python train.py --norm_place="pre" --parallel_block=false --beta2=0.98 --warmup_steps=200
Each number is 200 + 30 x the weight over its row's rms, rounded and kept within 0 to 999. Layers, rows and columns count from 0. The size before them is the row's rms in percent of the matrix's.

# layer 10 MLP gate, 320x128, rms 0.211, rows 197-230, columns 32-63
113,204,245,227,259,214,237,243,215,173,167,156,211,203,213,199,286,207,179,217,164,176,200,173,216,225,178,231,183,178,180,206,256
088,213,187,236,164,209,204,209,233,185,158,205,252,219,160,166,148,226,214,267,210,197,256,199,204,168,194,198,251,168,197,204,233
101,211,162,256,196,220,232,175,206,187,202,225,188,216,214,170,235,163,223,227,184,202,165,157,219,178,216,200,235,244,184,209,208
102,184,168,218,263,189,212,203,242,214,221,239,136,177,247,204,260,257,205,108,150,192,160,176,187,180,234,226,186,175,179,207,203
098,151,191,183,170,192,188,195,172,218,192,242,161,246,173,197,217,207,226,207,196,187,199,213,184,260,226,229,207,146,179,198,203
102,211,193,191,235,189,200,178,217,217,195,200,227,206,228,118,238,260,229,214,223,196,237,177,241,220,140,208,220,203,218,245,212
105,177,207,255,221,165,231,227,177,205,161,210,205,216,158,262,174,189,217,142,270,184,215,229,189,187,251,178,185,231,207,162,173
095,223,156,213,136,189,188,209,199,143,172,177,260,200,203,245,208,232,183,251,145,187,259,194,204,237,162,115,178,165,217,213,252
094,179,194,180,209,177,208,213,201,175,164,225,180,266,190,162,167,264,228,173,171,208,184,190,217,243,205,207,265,159,171,153,175
096,191,225,241,196,240,146,274,251,191,232,212,207,212,215,228,171,238,197,211,170,174,223,172,199,224,198,176,216,185,153,177,214
094,189,182,206,193,170,176,190,196,228,170,181,199,175,192,246,208,209,221,198,214,257,264,177,208,211,221,211,213,195,245,207,123
104,185,214,178,217,196,218,248,162,167,192,203,169,206,207,234,244,184,227,213,179,250,183,184,131,211,232,189,194,219,229,199,182
097,207,143,145,211,209,225,188,151,178,152,197,157,207,228,142,227,199,290,169,216,180,162,252,164,186,232,204,169,214,214,228,202
096,205,219,277,182,170,254,182,157,190,144,162,199,221,211,175,207,197,190,182,210,182,186,184,198,181,257,160,165,204,248,205,211
095,185,180,197,200,150,174,238,238,202,182,244,228,197,175,195,215,184,116,194,125,192,159,239,196,210,194,204,185,196,117,217,225
099,234,168,217,238,252,173,182,171,252,263,217,171,237,238,196,168,174,179,202,208,159,235,199,153,232,168,202,210,220,173,161,192
102,145,283,164,224,177,224,205,213,271,191,163,179,253,173,216,160,181,168,216,220,269,226,223,219,211,211,135,174,193,153,179,236
101,166,203,190,220,173,168,166,176,208,165,220,169,214,188,191,169,204,229,175,223,251,218,214,154,214,221,211,188,166,231,230,232
088,210,195,136,227,233,239,205,243,203,211,176,134,160,205,153,187,239,208,152,220,230,240,210,182,223,190,275,191,216,261,157,205
093,227,230,253,183,127,167,228,198,154,211,153,243,185,181,160,192,180,130,226,207,227,223,141,221,215,197,169,185,165,201,199,200
102,195,176,235,194,207,204,197,166,182,217,184,224,213,200,244,187,193,161,139,189,180,176,210,181,240,186,184,238,121,258,225,188
111,206,171,229,224,198,198,215,209,260,203,213,168,163,251,215,237,169,154,185,201,200,154,155,215,220,209,173,208,184,206,209,211
101,213,133,190,174,199,224,135,254,169,185,221,168,178,149,173,254,219,234,208,182,158,246,226,153,211,217,198,213,209,179,210,231
096,206,204,157,171,271,196,192,246,152,212,240,198,182,151,161,219,168,186,224,215,222,178,241,198,261,162,135,233,200,194,199,169
115,226,164,192,256,149,166,189,200,185,214,175,225,199,209,213,177,188,178,188,195,172,129,180,207,193,247,181,199,179,164,239,187
095,219,233,232,196,192,238,160,193,174,221,158,176,174,192,179,175,200,156,188,224,173,214,270,278,203,186,237,185,190,240,190,221
112,236,186,281,200,221,139,210,213,167,168,139,202,160,191,207,176,159,147,218,216,206,169,190,176,192,246,227,190,218,223,220,188
096,195,262,226,202,182,217,195,200,203,191,181,162,250,185,179,223,196,234,159,166,162,171,179,214,176,191,186,235,220,213,166,170
090,200,207,171,244,192,190,162,252,208,252,202,184,218,171,246,204,251,222,172,162,141,209,153,178,209,149,203,209,167,249,247,195
103,224,188,174,212,197,239,153,260,183,197,157,200,197,205,169,216,189,192,235,142,162,188,172,189,217,195,202,180,237,188,199,202
097,173,220,158,179,191,184,267,212,203,211,203,183,203,230,155,143,173,166,177,221,186,158,183,186,213,211,193,245,167,181,209,256
101,201,214,236,234,176,247,228,214,188,196,202,158,113,185,218,212,176,197,178,176,169,216,167,217,220,216,170,189,175,202,209,236
101,245,177,213,258,148,214,195,174,150,175,193,192,162,203,261,245,172,187,194,253,196,188,200,222,237,194,187,183,244,221,108,204
104,201,198,203,222,176,206,207,165,229,185,186,221,224,268,181,253,232,172,218,181,177,157,183,223,218,216,226,233,234,231,236,242
# layer 10 MLP up, 320x128, rms 0.206, rows 197-229, columns 32-63
108,230,204,160,179,183,214,234,209,194,210,218,269,212,171,198,206,199,125,160,222,141,181,163,246,216,219,245,160,212,182,185,195
100,234,199,182,219,223,196,224,230,157,164,163,186,179,212,189,225,174,261,193,154,136,195,137,211,196,212,240,201,212,207,199,163
096,249,184,226,268,184,233,202,210,155,142,178,205,218,208,166,139,205,207,184,189,207,163,166,174,255,205,246,183,205,150,194,191
094,189,198,248,223,195,237,161,259,195,202,229,154,159,219,174,203,196,243,196,175,192,199,209,231,190,243,212,186,212,205,190,198
093,211,206,196,195,177,212,172,184,192,192,255,246,249,185,208,194,202,199,140,221,176,256,179,214,201,202,200,172,197,165,240,171
097,221,237,253,219,224,203,261,199,191,251,187,146,190,222,235,244,179,231,215,147,219,171,205,227,205,211,188,240,201,179,186,209
102,209,192,202,190,124,222,217,236,168,249,208,187,179,189,218,168,224,229,179,250,197,239,165,169,190,192,181,163,178,144,217,215
108,213,184,202,203,160,213,169,208,188,215,216,174,215,209,285,188,171,178,222,202,195,195,174,191,214,189,181,196,209,125,210,215
106,221,177,213,199,203,214,273,211,232,206,189,174,233,205,219,185,212,222,219,216,163,201,198,226,201,211,228,178,178,193,197,194
102,221,188,171,190,160,155,232,158,172,175,236,249,167,164,211,193,220,183,237,238,186,192,237,206,216,169,207,212,167,202,186,229
098,202,217,191,235,203,220,203,200,132,221,253,205,155,228,211,206,171,204,204,177,247,174,179,197,209,181,209,197,200,238,215,201
113,247,222,235,194,219,233,201,173,150,195,212,200,161,182,154,259,181,226,182,190,171,203,175,218,195,233,180,150,211,194,169,137
100,172,231,190,196,213,185,163,200,154,166,210,215,195,183,204,217,180,242,171,162,180,210,206,186,221,227,176,190,182,171,244,172
102,217,210,228,112,215,182,219,194,190,158,210,177,205,192,162,203,199,200,233,226,206,198,154,205,170,174,215,218,155,200,216,219
094,218,245,225,208,224,228,213,205,214,188,196,150,258,193,199,195,192,243,245,240,207,226,191,220,216,204,210,191,219,226,147,217
094,226,240,204,189,176,219,218,204,157,232,211,214,219,222,184,210,187,193,202,245,200,228,156,182,187,179,223,236,226,214,171,234
100,150,208,195,203,205,228,187,251,194,228,162,222,192,181,178,236,169,159,255,202,263,188,225,158,204,224,176,200,171,237,215,251
091,216,221,177,174,178,128,169,224,211,192,242,213,183,198,218,230,132,190,188,191,168,214,213,193,228,191,239,214,211,188,182,165
096,208,234,185,210,218,132,231,182,196,208,147,201,187,169,244,192,184,193,169,184,223,222,215,255,205,197,184,200,197,244,180,225
102,184,180,171,187,177,172,216,180,220,209,172,244,151,192,189,231,233,173,183,156,230,201,226,232,173,211,174,212,147,234,186,159
103,228,195,224,193,207,182,245,196,162,175,207,193,210,185,185,223,143,172,198,226,180,213,179,217,208,228,204,168,187,152,189,202
109,222,174,213,199,209,146,187,181,198,199,251,186,153,197,186,228,210,192,220,239,214,228,204,133,132,209,162,230,137,212,201,211
097,187,175,180,183,185,218,194,211,173,220,209,179,225,198,208,213,249,212,170,218,192,174,213,164,198,265,184,185,193,268,183,241
097,207,167,237,137,199,247,147,247,177,176,224,225,193,196,185,207,214,191,203,262,235,176,201,177,196,183,201,192,189,238,159,198
113,225,178,181,191,198,223,177,159,169,238,199,184,173,211,166,178,241,251,214,229,229,177,207,183,155,202,230,222,175,187,250,189
096,217,184,170,169,237,122,203,176,210,176,194,256,227,203,210,172,171,201,160,237,168,211,242,270,263,198,201,125,192,160,163,270
105,203,200,194,225,221,193,155,239,178,168,197,232,158,157,170,199,200,131,205,243,165,228,152,224,208,231,197,213,223,113,162,235
097,247,193,228,201,197,220,212,156,207,215,229,218,188,202,197,187,196,237,166,211,235,269,207,229,157,170,193,155,188,230,141,142
093,206,219,141,258,197,198,287,167,216,127,182,254,198,230,263,193,196,181,188,157,261,192,213,229,193,244,274,225,239,166,202,190
102,208,149,181,183,190,201,205,239,163,178,217,189,206,186,215,251,201,239,230,206,245,239,152,184,232,290,216,165,191,185,152,194
094,221,221,229,210,189,246,267,199,161,191,170,211,188,210,234,167,166,183,200,189,229,269,217,209,174,128,224,200,191,201,169,240
099,214,238,195,220,174,188,166,212,189,200,171,254,227,176,181,187,245,229,182,181,182,182,194,245,189,185,168,221,197,214,224,144
090,186,222,197,207,181,180,242,176,210,191,186,188,186,228,216,211,148,204,236,179,175,153,192,210,172,201,185,189,242,218,158,197
# layer 10 MLP down (transposed), 320x128, rms 0.209, rows 197-229, columns 32-63
109,206,195,230,206,231,197,215,245,192,158,242,203,210,250,246,210,212,172,198,196,203,151,229,208,251,170,195,201,219,244,140,158
107,211,180,215,127,228,232,210,238,189,189,190,183,240,230,174,200,156,260,154,155,196,202,210,237,229,220,162,219,160,223,211,181
096,217,198,183,186,201,239,174,244,227,152,221,181,264,194,199,187,208,203,178,163,186,228,200,180,248,191,209,243,174,195,212,191
103,165,251,191,181,174,181,225,276,172,170,210,228,223,189,263,185,210,200,113,200,178,168,192,175,228,228,192,176,199,165,188,217
096,201,157,249,149,199,201,230,177,191,203,167,205,209,213,141,171,193,210,193,217,164,198,242,226,211,237,139,156,202,248,128,211
099,169,203,189,167,207,193,189,216,162,194,230,252,199,175,230,172,272,175,119,209,211,191,211,167,197,228,184,219,227,174,190,237
100,213,190,179,247,211,202,184,185,224,194,223,191,214,231,209,248,177,241,223,196,228,241,226,186,172,236,211,188,250,193,247,194
112,170,224,252,207,169,263,163,196,222,207,186,236,231,156,227,219,160,199,228,217,259,219,141,193,178,173,265,191,191,138,195,212
100,204,169,213,242,233,164,203,193,167,262,245,189,165,212,255,203,176,176,187,236,139,196,198,179,220,249,219,204,249,207,204,181
097,149,218,197,190,228,200,174,172,190,194,209,216,222,186,186,225,195,265,202,259,243,175,163,205,173,270,193,226,199,221,199,240
097,235,224,92,225,205,233,168,204,166,185,174,149,205,188,201,170,164,236,170,208,247,195,172,255,194,171,203,273,223,207,174,206
113,182,200,161,211,240,215,164,221,231,192,217,201,204,201,171,183,185,249,188,229,196,171,166,239,196,242,184,233,198,198,186,183
096,186,213,204,219,215,190,230,246,209,175,203,175,218,209,216,137,190,127,220,186,188,148,226,202,235,223,173,189,192,230,187,138
103,194,252,188,169,206,209,194,213,210,197,230,176,230,213,250,208,207,178,155,166,235,144,157,224,184,225,223,199,161,195,178,192
101,196,140,175,173,202,180,229,213,231,197,195,252,160,257,282,165,178,210,147,176,131,238,164,223,193,173,203,219,194,189,195,186
099,209,190,209,188,186,210,217,162,206,186,199,219,182,180,237,201,201,198,222,171,223,227,151,189,223,266,181,194,158,219,164,195
108,188,202,264,217,151,199,184,145,188,238,229,208,190,202,199,269,188,144,295,265,203,220,157,247,215,233,215,221,216,210,241,238
102,203,216,157,170,189,183,196,179,200,171,247,232,199,156,206,209,196,253,200,160,208,204,161,210,215,217,196,161,123,211,171,161
096,146,188,163,183,258,231,186,216,239,224,251,165,150,208,148,194,216,205,171,230,161,225,168,202,227,218,218,196,218,244,210,176
114,227,166,187,148,217,155,218,181,179,188,230,215,192,204,218,258,228,273,248,197,208,217,184,240,186,226,169,208,191,170,169,192
095,203,241,174,186,162,225,224,222,192,260,238,137,167,196,220,162,266,207,227,180,241,211,199,165,228,198,245,170,191,220,224,192
097,196,185,165,223,192,162,189,172,154,175,218,167,193,229,175,250,249,199,227,216,201,176,212,182,201,179,150,185,223,245,188,145
100,187,191,192,98,231,217,242,217,160,182,207,196,134,163,262,157,134,228,246,170,220,226,199,211,220,221,235,231,177,263,235,165
091,161,209,122,182,225,206,192,181,239,189,189,185,207,150,135,198,240,185,175,187,136,236,208,183,253,241,188,188,204,173,190,179
101,216,176,170,208,188,262,214,175,212,211,197,199,230,249,144,189,199,224,220,198,191,191,217,185,162,181,227,228,185,256,217,173
092,220,182,173,162,205,163,183,224,223,218,225,199,204,252,190,234,169,168,162,166,207,170,171,184,236,201,200,183,187,191,255,204
105,195,212,183,208,196,152,170,203,162,181,171,214,187,189,265,228,197,195,235,227,181,179,167,146,221,214,190,230,198,145,148,230
093,177,120,185,226,193,180,176,169,183,236,184,222,201,201,204,198,267,179,146,180,234,195,172,252,180,253,218,187,215,196,165,220
095,205,180,219,167,220,179,205,227,176,268,205,181,238,178,151,166,147,224,166,218,179,212,145,213,220,233,199,220,216,206,213,229
095,146,176,203,198,226,145,238,257,239,208,212,222,217,247,191,207,131,170,197,176,173,195,232,208,220,184,256,170,207,187,237,142
093,188,147,182,143,181,178,197,201,212,199,227,186,217,187,171,211,205,203,186,182,230,207,228,180,226,232,228,180,248,210,182,157
101,235,195,160,238,197,215,204,157,214,219,145,209,208,208,203,239,213,205,216,171,181,255,223,188,223,197,186,228,185,145,212,238
090,182,232,201,176,181,188,170,193,162,182,199,192,226,218,209,256,172,154,201,228,268,155,232,179,192,212,138,238,219,180,229,201